Weights of a small transformer language model: RMSNorm before each block.
Each number is 500 + 40 x the weight over its row's rms, rounded and kept within 0 to 999. Layers, rows and columns count from 0. Numbers have three digits each. The size before them is the row's rms in percent of the matrix's.

# layer 2 MLP up, 256x64, rms 0.263, rows 0-255, columns 0-31
099:482517463546541420457491493478475485528547537481502485548467463517427510496484432540521541420492
095:496538522421464526431490525451515489479486521494482494516448424507504579516446577535538553527505
096:496518518473517506458419433463530481524523565523573503528561469526473449426408485553500518491550
131:484442500441505482518579446480469482496513452464509570521520510543513487478540398560440536465528
120:496589496494497524470504479513479483483520541465477532542465484543615527484527537480506452481528
060:464493488498469574557510491412557523460534515468525545507478503541539560505443439556603518484465
108:434514595527523466465484531487435475454526490518513512474523501483509536486509496614497514513563
079:403512482500455503550535470487576513535516512514556501569528606548609473509477381527499490481509
063:463422466456491499507503494475472509443545516508494535457491448440497556434429464510527463480523
114:424482479512517481452491488522558502503508454569502618499579529472494526453605490461509524470471
098:431558498466543449531520512483482507541463506578522532480507478587513541525513438502487500503465
046:521432466493521472459467408464506480497609542563543482486571469469551513487435499485544487488538
104:486464590522487554522509546463508543505502546517543541440533490562544492483531525559488512450611
106:442493485522519496499544452512441541468498559475491466468517452446465453512435413561535475478487
104:515483475566491526524469471554474533548526507471523476470546426373514530482457548520569546514481
107:573461496472439449530457457485494481435464479442478543464530466530487534498469457549527457453523
064:486483467504554482409400468476538501439533578526567493482555555491530571484441470536549493467490
090:515506450528418539463528473460484460437565488421450530442492488534567499553541453512542535461548
094:522501579436496511532472513523497492490515555502559529472469536572564529483492481472509507511464
083:423447485493475487494469497453533506488611462522476478526501489449476474499431497512556478516425
098:480429441584460454501480559517496526464488511582507507536464504472519539534465588550511536488541
124:495522462552432502515415481479453533505506493484554464507561413474484468460514526490567481529499
058:462460403532494469468515461452470485496506508553534475483520422482527482547495471501456569507524
114:498406488456522450494502516412487467491504497410484501468448482540571542539470563521519556480567
117:462509530492523606515502566448495535445545538450537529506464495527520519475501476515537519483529
100:546444405469506496553487469502506543425488494508510481490518484444399496501418525555525530465497
118:530472472515567514527485506524525587458461473585462468528528468498470453473492464525491472429507
099:525444541521480478438504453535496565461531445520551522485485520512460491553547490502430470482505
109:512495484479527480509502518496502458405541496533506466504507437517556495492528524517467502461503
058:479390485505486485525540437466497465483565480518519505508553464529578594470432488468534499470616
069:532463420529498443483460493492445509475549458518518521467519415495452538404434449473510485497504
114:522500502557427462512514482475457475454489446411511504497553459584493500478487505535516455469556
116:464490511493498462471480491518476434526459547498533488480543444425467467480458470508564511521469
118:456447554456418513473499443453461480507540537508532467466551513585550499491531473547535463459519
111:507583566529484474540472501618433506483531476506524466514491456469517510426506486462518463487506
103:525547468465509476518484540501516567424507478491490486565544513468486534483469526511574536427511
108:482412493525495485476551541525436497477533523522559561451528519503440481522490516519523554588513
099:403520528536542517520521445530480534532495496517504594448489496481493555524554444593520525461485
095:468494498389497515532499505535475440425523494445540528435492499519511453531550411535452549511498
114:462446510511513536521494466510493536465511483446582526504479473476530500496457491558440520394464
051:423521579503476491516490453456498514416536499554524478529527515532512527472471475524566477485580
100:478454421567471519504457388497501512545507528541420536519521475492497431469412487534518452496518
091:420485444498502465564516588429494569499544557455510552541510538491496497478507483567509523466548
103:510497456521525491524415446490514436490553493498466485526503411529478434446447459476478534536516
089:453538487580532462481484556444490454504513482536526512475495506577536509418442523500550541486496
106:492530525479452479546481554529537475469553522487513473544465482564477528532519510503498490505570
109:510498442494524531559476475431432552502531500463476478512524505418517545478466575453522461406569
116:444538500472540512496486476500449430435523495458571466531526416596514494470473473468515543515481
057:462449483460553421507460476517513522470464499588518545476565440523484461500484496468498492485542
107:522383496514498549483467503454553502494443461557497524503496488532470521442479599474510460475571
122:478459490486544483534559493440489522490544448511526492475520523528473547465510491553538468511485
094:461505484526491473536472564533451507499505491517543447460515551465452462484424491479500482476529
099:387465543499508509508481516579472498512493401585501541469460545533493465433474500492501555468453
110:501504525443499506538468457504449509471498497479550495424574522503520511465417500527457529462526
100:531512483505513533434464382464451502444499477463509475577476432460492542479510541550523504503524
119:538436485493501529539537447490456515451508467553571509504559534519476497538531399544513457502475
104:542462445422508493545575420539504489494494510446521485540530556543544513483460486508551510506473
109:478414533539459496451518472525443493454490500557579457539563504461506493489496560428539495478476
103:394490542499426491494467522478450515459484515487541491445570411465442476498500485485499512445484
053:475421536482467430547518499475469502461493538527581552463587512518468568484491463485493546449564
117:532464517581449482607553509494530491468544518575522499527456457539477461467483441509548556558518
100:538596486507489507500483460488485517548516481529503510509612490471527445510456493559558451439498
094:495445489519546533600458457439479555481488505451540478494530518548551523478465537550455497513624
091:555476514516462447534558448431462532503466544438586511459519478476508487543549529537482500467506
101:509535522555447545534491471505517517518453538452534441488543492444540521504413485605483524468522
044:508523468508451429479494492430512552461551564549544526500515513521577558527470453483516540480525
058:443545455570473496496463486534457563456494474608479497484538542511462507507559472525521523507543
099:483435443457503569481506437499506505510519490498523465519556462565521549485447460506442545503535
108:490491419462492456537432493436493530489472502515446518497555498542478517393464454539491436425485
109:510470528429468582502448419416544496438506457508510478538520479603526509464516498534513451424519
063:486430405536398449525503444483504520437567495530576576499534520525509506456444494472513506516472
052:473475466520468451517511476525520435460567518559593576502516466557500594470493467530523534467539
121:503492456469557524536521448519459496465492509554493556496480463504506532504512461438488454451584
112:491431459432518572501462476475479575471482551490509501524539415488435498462479469507458500512522
122:465511565535484557479521494491436482463491533564491531540492532514544528451574490497514517512494
105:495537522494460548438429532465501505506452502476499510532515454503506509437504463552523596448520
100:547451480462550519512548438479470517400521532458550528446490473496525517536448507496559438479488
099:466483461519435508511489492565525562507478544600513452549486477541402551556509489572507515512516
110:510503451467442498506474488435489498467395474529508473488540493529458495504455463510499515442546
099:479530510492508465519545479483440574557585552486531456434566556510462568561536510488485534505501
047:445492457570532505492488470537488551498514474513555509502539519478471596507462455475519516565490
104:453522506467537544526506412475451509521558494458476501483594495567540527500513507539538504422489
109:492497535465451475538523449449514520497576501486545513484537469566535515516474485511479543553473
112:527496470453539443546488493447490472479494498496511526495477515499521511484416496478528552387438
111:450540434500531523450484473492525525498480483499450542555487488476497466482545524430492575443538
106:534518531465492511477497471489483556472525545496530583473554573507505501493518437549572508509496
114:463480521526394512372464516487482540424483481575497487540517525432474513445530493520487530441559
051:502451452539456502476477464482467520480464524511492496488481512519494474452474397525499517431618
137:510460482531495531526462463484463534516514488509511458490510540427646528514481538522508475436572
123:489466478570544521567475480473522522525559433552443515526504499493499434519482465520532452430547
118:447554458531522535482414517499473565483480529512460533510480458464504506487477545461474532431544
091:516477508503457465495480473460502532512483483555473486425532498510479530426456500450448413436462
089:556424507437480451478454523457521500525480510502513489441517488568557543488452414531453537414531
065:473442539547502529546477493426481529487520496545538579468534482565534494469509496492521508475610
122:503448540536507499492519503497441539489527485411524434458508485410516500456466509510563512471565
098:508493526451481510504484502478465570544481539470554443398497537470570573474509528545482544466570
058:464481448550533522449498452472434611432570472533563483508495461541522561489548441508500503529508
123:421446509486521488469493510431454573505454471476520532421573568485537482525442443526528515406501
091:540457493575435488551529523442466512458569534521531456459464495561538489449525524521504446506488
100:514501514479425491530496462531544570488580489536559515533592508490522523519478564509526533545458
100:450480584469463568444473486419507491469526511503542449503523453506487531535456460503513477455450
101:455495565469575491499473447487465530472491536532467541432521464478465565464447511473501525473512
092:486530483510555501436441515491499442493524487531546480575503435515475494508517463536508561487512
074:493500470511487481479446404448461438455494518480507528507527462514478564484437454474479454489537
109:552538550556428492497498514402540441506512510554503497521484483534484549417488526456537518532553
057:459476428488482439507488510489512527449508492492592542539529532489493542454510512508561496444489
113:476457527501542520502498433477419519468507464526521490435499491507473482486432549442464491411563
110:530488518507527512480498508504586508533431455511542548511565469458425509511438436538482540458501
051:454559525519450533488441450528502502428530523550564488501523516527503508482475458536526507455496
086:475505505479476524483476475514497515499569469598464496530495411518433533522488488529496448568476
042:492483465549514509494478522485520548419586542490525488481540508485544566483420523496525521463562
108:515547412537529520532509401466439544485548539496484485476489434438483491537488475541447497463557
106:504565454467477460506522420445552485485510479505496504581463433529519538504460498493526495510450
110:549499429470610505531525468481497527458520440474484602503553512536535524503534488480435546486526
100:469477470528448508476498491561435495473493510545505477461504483437504515459541530418601501516480
107:510503499500434469528443473498487516493487516581453492531491372541474571489437489497524498511552
114:538480541540490494453522538552505502476489535497592476493484402384504511449492518473564502428503
092:447472446504464510569489495441516514509568504475484485475544511494475494508400508525454500591482
035:534452462485488427463447446437499470426478527528496489517486449518487512498443516460437482523533
085:451525468516476516497417500510496505503556482526463513540478440509581487463454453564411456488459
126:491539477521521560480396510530514552572520489475447515487550487464553478517475429578481513452563
123:479490462482528539508534434481496573493451520395495525548552497493530495456514501524535584403521
101:482503427572490464545471459566500532456542487451526470485500547551534442483478475486520438524518
110:515459491484488442482465476469447553484531517511494572499501566489555521542490511514471515469535
108:447446509481508495498461492538529485527504495466541491507564489504492517451444528518478510494567
108:467502557482452458471517502443542485515552540531595536490442542519572527464496509501553496546514
126:511468497451474528503463514537526417486516482574475544512489482550479472414492448464512496497563
049:485528524538413502524494481510529498401593504505520512562463504510476567469499489480522546493556
091:475585446457487523531433437429504495483437576516520421487548531540459487538462470543492510521562
078:479489458470448476494431466404499481435559537480536475510543484500562593444457563493472478477548
057:498495447516484442429452523513519518441532476571496482484491443467474528430435573501539516456563
117:485449468582401476525501459480439440491590501531485460553488446506507491439527517444496528524538
116:532556444522536548505485492506444494451541437437490498509452466520569520478494510568487503550561
064:524458473536449427493471513446552461434508485571510483516582487493445526452461517450574568515505
094:485500488487544496528512501459398510482522463467539468453498483479500507421490552521507563433486
118:494492534492487524496437461467555513470551490474534502564595400481405483518475491498463440416503
063:479479433519472479447510426414520520461490548520544589500519505532494501503437463556495504444501
114:411470502560546498478465510545493498523455470530525564483516531507475503507474509516542545504455
115:495520540483491569567529432507364520503571494481570527529531460518494479533446508486496478458488
084:426523512484550487578515529502456528556529445505509515405565529480477537430452508527521449470506
120:468404472537475477493453518503538528468476504534457533485508542550470463495504515539452519442495
088:399438465505450496452456520557438485459443495518491493506560504477510475432489493549493475483518
087:493414480511512498427496392483537519501485499555496538453580530477550496530487496502468534453527
090:472565467508537541504469436445482567472479470553483495518538485545515511470437452512578465517543
105:452511460525509486514456523581483522488472496559440507501515507486524446502464463493574446444460
089:475513473463474496543466516521483424456440549469462514478556514554438432454433522482517489405534
115:584465495576479468459466476508440539457503537540527445484536439429482464474440476440499431518506
047:444464505468493512487488440452484484411594487608574512478556467563553538438490498470519487488522
106:489463541497485500541474519436579484490529519505504554537537573535528514537519520475549600520553
101:486464453501477527505499456524531550537479450511421586538533509493513494489506503487526532372477
124:467558490487460491499488478485479473509492467489560440506601436508425523451538489537541568404494
095:515482523506514504536444432453468519489457503554521481501557445457486481430466433495489519504505
131:489506516453493536567506480538451424461479587550499507539493443535510485457473504426495533573517
140:415447502561426469532511589469490552466578520481495505469553470438499528488507551489587501514492
102:448480455534477492524437495570483512500523515547451493488492477533450495505457551478443492442502
108:488531475561507502545478433499545529488565443508451494525485543537571499518493490512509514469588
109:538435485485436463517475522458538526481543522528495487496501537607503467512491480529508581494481
045:477455473577459510554447490468476610455544500553529572426551521492527573491465525522503523508556
131:452461431520486458552533446419480578517504485486550502500506488479466529525523543484429561439495
060:485454519496487536477487393451544523397552510532501540501527462452522495530490500505499517469549
105:465430518489524556540519491545524495496537458530590544578466456512512483518526461587460559420556
061:457499436483504501451466444445479529465491542538504512479540464493509578497497487454544492494505
096:392480485544450538481495523467412518542438447478474471474484546545514554442542433551519501487545
104:376448500490480499464442504507465472477511488468510439427580502461476519503473474530533532531503
104:502555435502500444504500461527440478503556483531516470517452523481507516449495555425556451414464
108:440523570519450523498506540470590522509456498532558496451541510499532570466525551547532545456535
119:457459520542524526561483492513404468498491444511513505460510451384501467451483474517541561493510
126:487451475485580514522448441470454485432488478460548528520532374438483542465441509467525506490526
070:458509528531476565488499490514460520454536527476635533499571509498580505448514445466573511455495
106:482472432580491408531464519484454491509479442485469481493456487460529502466502511462416473459531
091:513538485520419395441504485548427510495499482546503448527460508537498526425512466501440528480534
075:415439525506531489525549467503443508437532530533547556477520425460499540544511457494498524517524
109:512401500471452544575455449480564543508502455534514552532548540534446469505446459526444546474531
082:556464457562472479467492466427528476501540474565490506487508447546500531422529529495533442494475
119:478446556563460530481564506504464518535510467492522560478501525473566543425538591515538565495524
047:452517495511444514480473493450486546457607551503514462529472487512562518519428455469536529437509
058:441498450510456550466489434432516526446533549502533490518483447449506594452491487478521483478536
082:545457489531538464449479497518449536442504543427569526516557473528506500489472490509518477458441
120:499478511518518484495414466506442553491455515543517507504504441425491452446464468533481468482587
111:490464547577385455432482501491467492410535545498500469551544452481472467482511479494596559464486
113:469473491484465499580529562477497494473497481505490498527462514468492477459501533531475589461453
108:474414468559423540436511480490486501452487539542524518513537501435504525486527530499550462577522
087:484451520541431481561482526551540520518538541607550534534520530564512525464471506405518525463526
100:437480397567483467460500471487505524490568510509448451503548550414438489494457481492513544502541
113:537533481504477491510504482465464549508462547508488555513529465428530561458460512484583523437556
111:401469560521458515488574528460457505498500532505523478434467508466507562420544513495464527503538
079:433475486549511455492452502515514524526538492483475494474535558476492516443498484491492505489537
102:475461520455549515417493397445473494468498444555524530482510490547552502480538527520455530469557
100:502423532460486450465500472541493502461426511539547571531565495465447530531497479496503540514517
103:429522511499531560598570488473495536495522541493568505487525487513564456476507482570524504462509
106:515489494466523500457500451452495600440451509455455558504535421483438524510522466548446550520479
063:457441447501468483506521471491490538430520469584473498504575497514437602419505445513448495527547
099:492472472561482551473473458537451532478527465515464535540502535585483491451475557465526476552582
061:523506513546439505531476507490507512429527469500522453512515543517497541485483474501501548418517
106:484494520474445455495558487387485499483460486526506551537514471558541538498518445534536446495496
107:470452532542487523470429499525540528440515532536410487509566448535477509483474526478539539477550
057:473470509561463482512443434530549515464523511555540530503542494489473540496470584475498516511514
106:507489573500446548499501452496428479486484546518474489509420414544592540510471471471534526539584
114:559468465493496458441501504504465545464518496527506526478498489453515490512515425550420512454526
113:507479457423562518514459493450483522492510527484498518460482466549568455537511451568438469412574
107:451504470520495524461467438457426509540529580460436464447468491489538532540485524549446489479553
081:425459486547551522479538476441503519551490484443522498514515476429498531510414449517406498451510
142:439450480579494487550446497536441572580544474532543498458520499456481474474418544479525470412471
089:509480554456485469459518458505465465523524429543527529473487507525516594495568489446463534424532
102:473422480526536441474487524525509507432483475531477508546510538536507519461502505527438542433530
099:485457520515488476452530438454443600463507470479492572485524525488506567486511460568487525428498
090:498442411557460513469439473508496531505495508520517474452478502453568516543498431517584438529567
098:560445444554557442421405502491498525475475490509467547488496499498493541488487467536452532525504
108:479429450537473512529497497567455524433511534479539504469538478389494554511486539500504515569424
101:537494495491414486519485489546454483476572493555512463531555532491536439480490432508507470477462
078:491491495529450486541487471502479512485427509462410538482483571515462483557534567505525598466497
101:476494440509517439415496488434514528477511472578457509536500501515532520488491522485598512562557
131:528568452507434471490467516431473464497475543449461450494520514552439478459560472488473462472525
127:476483504500468462497531496519464451467540475428565505482542439512514519534441494513486523498468
108:465448491473545474488476519415449534488603535469490485526460553463575477499499503550488534467580
085:477514493469454526498422424415526480438483532499542480495511427519571495495518506578546495433481
107:506504445509527486616480463450538480485510507468511520570487497582553441477457516523479508470485
111:474463511476535551509466472411512450526494468449496547459511447560523501472482485516504484448529
119:486431508508489539520484519498455486437481500474516502490475538503565504467454530495493473466499
095:434523447456444479518406477452497540498504491427544457499499551526550478557475406510476512451521
106:518556454454413451496460499477509475469590510460513531531496469485519475557424455575490469518493
067:473516491499483528502438434453530467468518560521475492518506540553518507475420483493541488493508
104:484495516534406453527519443504397446484555449554555438508498488556509495453446565459520467518468
093:487472461513461433541486494528513517441484457579537448462507522542482496426500522473491539445577
110:479550526518472535537478482535517553456539474446482520486564379498448462437476454518493481448552
105:503452452543430491571506497509499492440460511582518550518573451443421506511469506415556470532491
083:501525502542487501550441484476492460552573489506490460492574490535518433469505418573478512494465
116:469498498515421444486489546448521497520522537480522422483460526490475511456484527591519627524527
092:455548494542531538440481464519508524489561568493466450446461510519544501483429518589581541441470
113:507441513517520433422502452509489501510481463551561547547575476478467471512456412498526469504449
121:507447457512525438396426478438489537497457494541462511465529481482553514468464508513477539393547
135:518555521537508459542445526583540466478460492574481537453584525521489539481404466522567498534550
117:420440556484473542547437477486472501494510496536561532525563505515474535494447617438574498467534
109:419472518522491550548526401437501582527558534481553526480520453540490505470484468516517475472516
055:500538497508448494520520542506478556450504576567597519484502544571548522475499522466541509478550
114:452454491455516521417485485468454450409479514505558475518544475501507528463529515581511458456529
106:554528414498487474545523549533526454453508478528569529538501530531521554438539480512527522466458
057:414454513450478458500424467557458537426530528486511497489517528553431521512418436562496521512532
098:449484431549490509473478551520464510517473500539496459468572499405453577508481518461635532477493
069:414436556487443523556522416471482503435580494506568506459484520593469545517489522530500484543548
113:496520531475526513523493485563480570464512535429518500546565526450489501491506428586482514516490
100:539489481461532490446504419483557527476477535530522516528548517505513537484509571504604469485506
076:454406454494466516532450521446449497439578507512474492481544508531509524457473501581428588456543
101:488488423569461498501488463447476588479545515490457473477498484486454517540496506589439645498480
114:519420490553433551481476425439450514404489484464471529500490488498540463493529552559527471492491
107:518484472536446473545525523543416498477507509441509542460531459446486544465502506491483569597537
108:507554473498494551529509394450530540452506530549450519597488549492497433559472484542507479500528
119:475516585476478534540522555490541481477449495527541529541481609544569537483509517498582547511549
096:466563554549469493558504490527475574476492481457496481515569501475464437522483477574497457388539
107:516467508501435418451470506465500520500503515548529466475517527528476443490473456521517542480462
106:475477542478469557435473478494411421441473445501482542474536552505513483480470496547482535476584
061:465526482523439494572471476482556523393548545418496521496588479467538501528534449569489538489533
107:464521533479535517474450573545480493486535497444533445479569430494496518413465487461516535475515
116:515526579495429526572491474532473469461515521538561496501566415472479496458472475442623492521487
089:544458445541447500475463473471520455378497488484495471557527484464494471512440523558576561514539
113:407420533543512491538455467512529495499490484548511534465590528480480491431477426499505450461569